config.yaml
d_model: 192
n_head: 3
norm_place: "pre"
norm_eps: 1e-05
positions: "learned"
bias: "none"
parallel_block: true
optimizer: "soap_variant"
beta1: 0.95
beta2: 0.99
grad_clip: 1.0
schedule: "wsd"
decay_fraction: 1.0
batch_tokens: 32768
doc_mask: false
Each number is 200 + 40 x the weight over the matrix's rms, rounded and kept within 0 to 999. Layers, rows and columns count from 0.

# layer 7 MLP up, 768x192, rms 0.123, rows 656-689, columns 96-191
144,176,179,124,92,197,201,236,189,282,164,178,184,247,220,191,177,177,184,192,207,135,204,217,244,240,138,155,230,261,183,174,240,167,198,109,208,129,210,280,239,194,218,189,180,226,273,254,214,199,281,295,204,242,212,215,222,164,271,209,258,195,220,202,266,199,247,141,200,161,237,180,208,231,216,198,222,258,271,134,227,268,151,241,160,213,184,123,181,231,230,204,242,186,185,189
282,231,180,151,187,259,157,186,163,163,266,211,269,221,202,224,152,192,239,267,162,177,175,126,155,168,161,169,208,200,191,227,244,219,202,126,215,249,159,238,238,190,114,150,128,159,195,196,217,194,191,297,219,101,167,179,251,192,152,277,167,230,213,224,202,223,255,232,180,173,265,91,191,188,209,203,220,170,144,195,248,195,188,209,250,169,211,193,213,196,195,223,229,167,281,160
240,222,172,247,208,168,267,190,262,191,183,234,205,158,232,279,204,133,248,170,152,120,173,197,204,174,130,224,180,230,216,160,155,145,185,206,165,162,216,251,141,243,108,191,220,191,166,115,198,174,189,229,180,205,220,175,162,113,177,186,242,256,222,248,166,222,176,158,279,257,236,188,257,244,175,205,229,173,206,186,214,186,139,189,209,221,222,164,285,176,164,154,214,97,195,157
134,235,135,194,216,242,254,132,232,188,238,177,174,226,145,164,238,164,227,185,202,192,163,234,150,181,193,134,208,196,193,208,204,284,244,143,166,253,219,118,200,196,180,221,227,169,141,211,203,235,214,198,185,204,116,205,165,143,207,200,210,212,209,245,255,206,219,183,230,213,167,283,201,184,204,167,220,199,237,224,177,199,216,160,183,272,175,124,206,139,159,176,193,239,265,216
239,129,258,164,147,224,171,216,118,149,220,217,243,182,194,180,181,170,230,199,151,213,298,208,241,211,187,165,168,257,243,220,159,173,201,258,224,211,151,209,180,267,187,198,219,186,200,202,280,168,263,255,172,238,190,189,143,195,197,232,330,192,171,218,233,210,291,192,184,203,246,234,222,236,119,202,172,272,190,175,231,212,182,167,225,170,161,223,239,218,205,167,167,141,170,207
244,197,192,171,109,181,191,110,245,253,167,135,171,206,204,202,149,160,193,195,288,202,114,217,156,183,150,115,236,244,194,177,203,188,207,93,233,290,179,274,188,206,221,161,146,137,156,177,192,156,257,122,199,245,209,249,233,250,200,143,260,211,91,238,237,187,204,216,220,245,172,206,208,225,209,277,217,171,232,168,202,200,211,139,186,164,215,199,193,100,166,236,173,219,263,187
265,215,223,198,256,265,225,152,242,279,181,229,203,169,252,291,249,251,218,162,215,215,233,170,266,266,181,171,198,244,204,179,240,207,168,255,221,130,185,214,203,196,221,217,180,218,233,323,146,168,217,174,141,243,172,181,120,151,223,207,251,189,152,219,197,260,242,208,226,283,243,221,310,178,184,242,211,140,135,224,171,157,199,234,189,200,267,203,187,170,163,236,175,160,206,201
227,154,178,206,165,214,258,180,193,172,192,214,140,142,208,241,171,248,250,187,247,105,147,227,194,160,172,216,187,279,132,145,237,192,216,205,178,229,188,129,222,126,268,259,227,149,199,194,217,169,293,195,207,220,143,254,248,167,136,211,197,196,225,249,238,195,180,259,206,208,164,289,127,214,197,234,172,151,141,142,241,129,173,165,151,186,216,212,224,190,200,234,159,110,226,244
180,208,186,193,235,172,240,256,205,302,195,182,301,226,203,148,195,186,217,140,135,225,188,135,127,223,176,200,228,170,243,249,208,195,147,202,83,201,188,255,145,267,263,249,157,136,148,202,210,115,150,181,230,157,137,241,218,129,213,157,222,232,211,198,187,234,209,172,176,256,273,150,209,206,141,268,184,249,137,117,138,248,123,249,120,203,229,134,248,245,194,235,188,201,191,206
160,196,206,162,258,129,203,180,177,214,242,221,202,234,192,175,206,217,238,202,196,190,263,205,303,135,189,163,180,185,187,227,229,175,256,177,107,179,153,258,214,151,150,238,193,209,263,253,250,143,227,254,241,237,135,227,234,188,209,198,233,204,205,221,250,194,134,174,233,205,223,143,160,140,144,311,239,259,225,173,241,161,193,184,150,142,210,256,202,207,208,241,220,219,205,197
192,227,153,214,241,214,175,201,170,208,203,205,140,172,175,196,185,193,209,234,197,144,256,149,189,194,170,193,203,177,146,196,180,198,207,163,213,160,152,163,199,192,189,175,282,228,217,236,237,171,231,209,261,245,158,237,246,238,192,211,170,203,186,160,214,154,162,227,227,191,231,132,171,144,206,226,173,215,319,200,175,154,235,187,159,296,139,236,167,193,179,246,251,323,216,129
197,232,180,199,191,165,211,235,184,260,251,224,199,146,274,234,218,147,243,233,268,112,190,226,240,205,227,256,257,278,157,163,106,174,230,150,230,234,190,224,192,164,176,281,175,200,201,188,157,221,180,176,240,174,230,215,243,113,194,148,227,261,217,215,244,145,251,98,198,241,266,172,217,147,107,252,237,217,214,215,247,152,201,139,201,234,254,147,202,166,159,192,236,164,249,217
150,167,182,163,133,281,211,205,217,167,186,246,203,114,216,248,141,210,230,206,235,201,203,180,175,173,200,255,200,226,219,283,215,217,207,221,223,223,173,198,264,209,174,220,195,205,171,258,258,199,271,270,298,126,251,236,224,166,264,139,234,183,219,188,182,186,253,196,165,180,211,154,216,149,222,243,219,170,197,128,246,247,203,206,134,123,233,224,172,228,226,260,180,168,210,180
135,271,228,214,130,295,172,169,219,174,270,213,223,275,204,207,231,113,99,236,253,141,238,133,140,239,216,206,221,140,231,187,164,186,178,186,178,190,188,222,254,160,153,283,196,208,233,201,252,137,204,200,182,275,163,134,273,190,224,141,188,175,157,195,174,200,188,241,126,229,264,205,174,162,234,251,215,188,135,216,125,180,212,230,201,190,165,143,180,196,217,232,125,248,97,109
221,200,209,210,218,205,212,209,134,198,193,231,135,94,294,163,244,173,122,235,270,182,243,186,217,211,194,292,204,247,206,218,189,220,209,217,142,224,208,277,180,132,275,158,195,180,254,232,263,223,268,160,239,143,185,182,247,187,195,219,177,229,266,242,214,196,145,179,151,193,265,170,220,176,211,238,153,228,221,244,191,188,150,157,162,130,203,207,182,272,155,156,193,208,202,172
167,191,160,237,202,261,238,205,248,169,252,210,196,225,222,131,188,170,228,239,204,191,168,208,243,194,193,198,160,214,202,215,271,179,201,195,181,207,132,195,222,160,207,215,174,176,273,197,144,221,176,248,211,217,164,179,176,239,164,130,248,173,170,152,179,220,195,201,209,225,205,212,219,229,195,178,203,265,223,190,176,207,134,204,181,214,91,138,188,217,126,134,195,233,278,210
269,215,207,192,148,121,235,211,214,125,176,226,209,192,239,253,131,206,164,282,205,185,277,222,170,96,198,184,178,160,188,179,205,191,214,196,190,158,212,189,216,247,194,282,222,278,217,147,107,214,193,163,240,194,257,219,239,243,173,220,185,205,261,254,221,124,210,225,191,188,238,187,192,269,157,211,180,166,139,245,212,133,166,184,214,156,203,192,165,239,232,165,233,168,221,162
189,153,243,197,209,223,185,155,85,264,192,196,201,258,187,228,143,203,99,211,219,249,211,205,152,155,142,195,159,290,204,250,199,219,169,188,239,174,206,204,204,186,175,230,197,276,229,140,196,181,175,240,223,214,203,142,137,191,176,165,214,160,175,108,213,181,191,161,219,118,226,184,222,187,256,181,206,292,191,207,168,176,233,142,209,182,147,169,283,169,242,241,216,155,245,217
201,267,250,203,195,180,193,190,228,89,196,191,255,160,220,239,237,121,234,255,191,150,155,244,187,204,233,167,196,196,270,225,209,221,311,172,238,191,190,230,161,145,228,181,119,206,217,196,211,154,149,219,132,192,182,142,261,194,214,196,208,214,186,263,197,141,178,140,214,205,186,225,197,202,229,139,268,168,224,198,246,158,167,248,211,157,213,204,166,121,150,170,162,206,197,173
181,170,178,168,259,257,252,233,273,240,256,266,211,195,251,140,277,181,177,196,65,190,253,144,179,180,152,192,190,244,202,177,148,142,164,127,229,195,196,190,212,289,209,228,162,174,212,203,161,220,176,153,193,175,214,214,147,215,169,190,162,185,196,182,250,200,224,196,298,237,234,206,264,232,308,219,258,181,150,238,223,190,281,269,143,189,197,216,172,162,153,292,179,173,172,194
229,210,197,187,173,196,199,227,165,160,184,253,283,137,181,194,235,195,204,211,205,247,253,208,220,214,205,214,207,182,208,188,267,112,172,180,189,183,141,196,240,174,132,242,137,257,194,182,323,245,180,203,161,203,223,212,246,168,190,200,240,177,263,213,209,161,188,217,182,270,255,247,214,141,172,190,254,198,179,226,114,199,165,189,212,157,130,245,141,165,264,223,83,227,159,184
193,233,133,237,237,189,154,249,181,209,216,187,171,163,142,260,186,252,215,215,182,230,207,146,231,209,145,189,227,156,237,283,251,212,127,207,269,215,200,193,228,216,167,265,235,228,158,159,273,188,209,230,135,179,186,209,241,170,251,208,235,197,245,255,200,145,145,182,116,167,254,247,207,176,196,156,202,174,156,176,273,106,197,189,243,175,222,286,217,229,233,208,221,210,225,193
176,142,191,275,204,235,223,172,248,208,233,243,200,278,241,220,278,175,207,173,138,204,228,249,162,210,206,215,221,203,189,190,263,173,155,193,214,191,216,223,233,244,179,298,234,148,226,172,217,185,201,203,242,203,249,206,226,188,189,213,193,202,239,252,156,203,173,184,244,193,225,183,190,177,197,165,241,184,219,240,233,219,223,220,192,200,229,213,136,154,233,156,188,161,160,215
184,188,206,163,121,213,215,227,233,123,222,86,221,160,179,221,201,235,152,152,203,157,229,248,182,184,156,209,186,187,225,159,275,159,147,149,194,197,284,211,104,208,127,194,69,221,226,257,174,177,244,243,185,103,158,215,205,130,228,107,166,295,225,157,226,229,173,208,263,251,229,205,178,131,180,146,245,230,177,194,280,158,204,215,96,138,232,254,91,219,234,199,277,167,250,196
239,204,166,208,147,263,105,175,238,118,188,202,243,251,213,207,234,135,177,201,236,226,244,219,185,196,194,237,130,129,215,191,169,270,199,264,224,225,214,265,201,203,293,222,201,189,250,135,200,201,143,192,251,194,160,221,244,210,263,202,268,223,188,162,163,161,188,211,154,170,214,216,272,249,168,219,247,200,161,199,238,250,177,161,217,199,179,160,243,193,154,183,227,189,188,208
181,65,174,240,160,253,244,152,200,213,185,159,163,159,236,118,188,323,153,213,166,252,191,177,236,208,253,195,149,214,235,278,122,199,275,147,228,189,200,222,234,155,255,234,225,162,219,194,199,171,202,203,172,231,212,112,257,185,194,133,141,191,202,227,237,218,180,209,183,145,220,154,129,204,182,185,207,262,160,219,208,118,236,257,125,203,205,248,179,191,150,240,203,185,139,153
222,283,172,219,280,213,242,264,143,220,174,259,175,102,154,190,197,133,183,165,200,179,201,240,170,186,152,185,174,209,259,177,217,310,195,150,182,115,217,146,201,251,172,252,266,160,179,224,111,211,159,179,159,154,199,157,172,220,207,150,189,276,203,232,205,257,251,197,244,221,144,189,146,162,102,142,188,224,217,167,197,192,212,227,112,155,186,215,155,204,189,129,231,199,232,206
208,301,128,171,174,224,105,146,224,166,203,163,182,213,213,101,198,210,182,213,172,179,321,201,157,158,224,152,174,153,206,167,202,252,190,155,178,185,171,223,188,219,227,200,200,156,224,218,204,185,152,125,141,142,192,231,293,190,185,248,266,243,201,234,182,194,210,175,187,220,236,231,124,260,244,166,290,209,148,207,162,184,267,238,161,155,230,275,83,156,158,184,207,112,206,59
270,174,216,215,154,187,204,257,146,226,189,195,262,202,173,144,239,182,240,221,180,174,151,203,228,218,125,202,209,234,219,186,245,219,181,186,165,205,197,127,140,230,231,180,168,186,205,144,214,157,238,158,104,202,177,243,177,267,186,195,178,223,137,223,251,221,221,103,182,231,201,190,192,213,231,199,168,214,161,192,224,203,181,196,153,206,212,240,197,211,190,188,205,208,254,162
253,185,264,200,216,175,153,154,272,242,193,188,253,239,165,182,107,198,253,249,193,220,131,177,188,177,180,226,167,253,282,210,186,233,126,194,210,174,216,232,204,207,171,170,169,197,193,194,193,201,163,245,273,193,172,155,196,204,183,200,214,166,199,208,192,182,212,174,207,249,173,253,275,212,221,194,172,197,272,200,137,229,178,202,129,106,138,178,204,221,118,246,155,204,202,191
189,159,244,201,126,179,231,167,201,254,173,251,177,177,201,181,239,206,213,204,142,230,174,199,140,235,181,176,196,258,213,212,283,135,203,212,230,152,215,85,220,269,224,195,225,163,120,239,212,223,193,275,165,206,161,238,218,197,222,171,236,234,200,230,216,219,250,247,185,199,272,216,263,236,195,247,218,213,152,162,168,202,179,158,175,167,171,210,288,194,188,160,197,269,279,168
249,205,128,227,208,257,196,257,160,206,244,173,146,180,150,212,197,199,233,212,215,279,125,153,187,224,121,269,253,251,214,219,150,170,198,202,121,212,207,276,152,143,149,164,207,92,236,152,234,220,287,229,230,184,195,175,172,217,299,154,228,219,203,206,253,167,170,119,274,239,187,206,234,183,237,201,220,227,162,211,202,258,193,154,131,232,230,133,257,281,278,227,201,232,237,169
152,164,167,235,236,210,210,177,240,160,196,161,236,238,186,243,191,248,234,248,136,222,192,150,189,251,263,184,196,229,220,129,286,169,193,220,305,217,225,179,244,213,166,269,249,222,192,187,163,213,236,187,235,196,249,238,226,207,222,226,207,175,140,191,105,224,172,183,240,160,186,243,219,218,251,220,118,178,203,246,253,251,189,263,118,157,187,189,248,139,213,238,209,196,186,146
222,276,254,264,222,172,185,227,175,183,208,287,160,195,186,260,201,181,180,154,152,155,200,136,188,134,140,165,277,160,184,238,219,121,168,178,196,269,183,166,118,147,224,223,193,221,289,314,118,222,209,232,239,196,191,241,150,115,220,191,189,210,202,176,234,185,135,180,223,204,289,177,236,170,186,128,189,179,239,178,186,220,166,199,284,191,167,203,192,236,202,139,170,176,220,113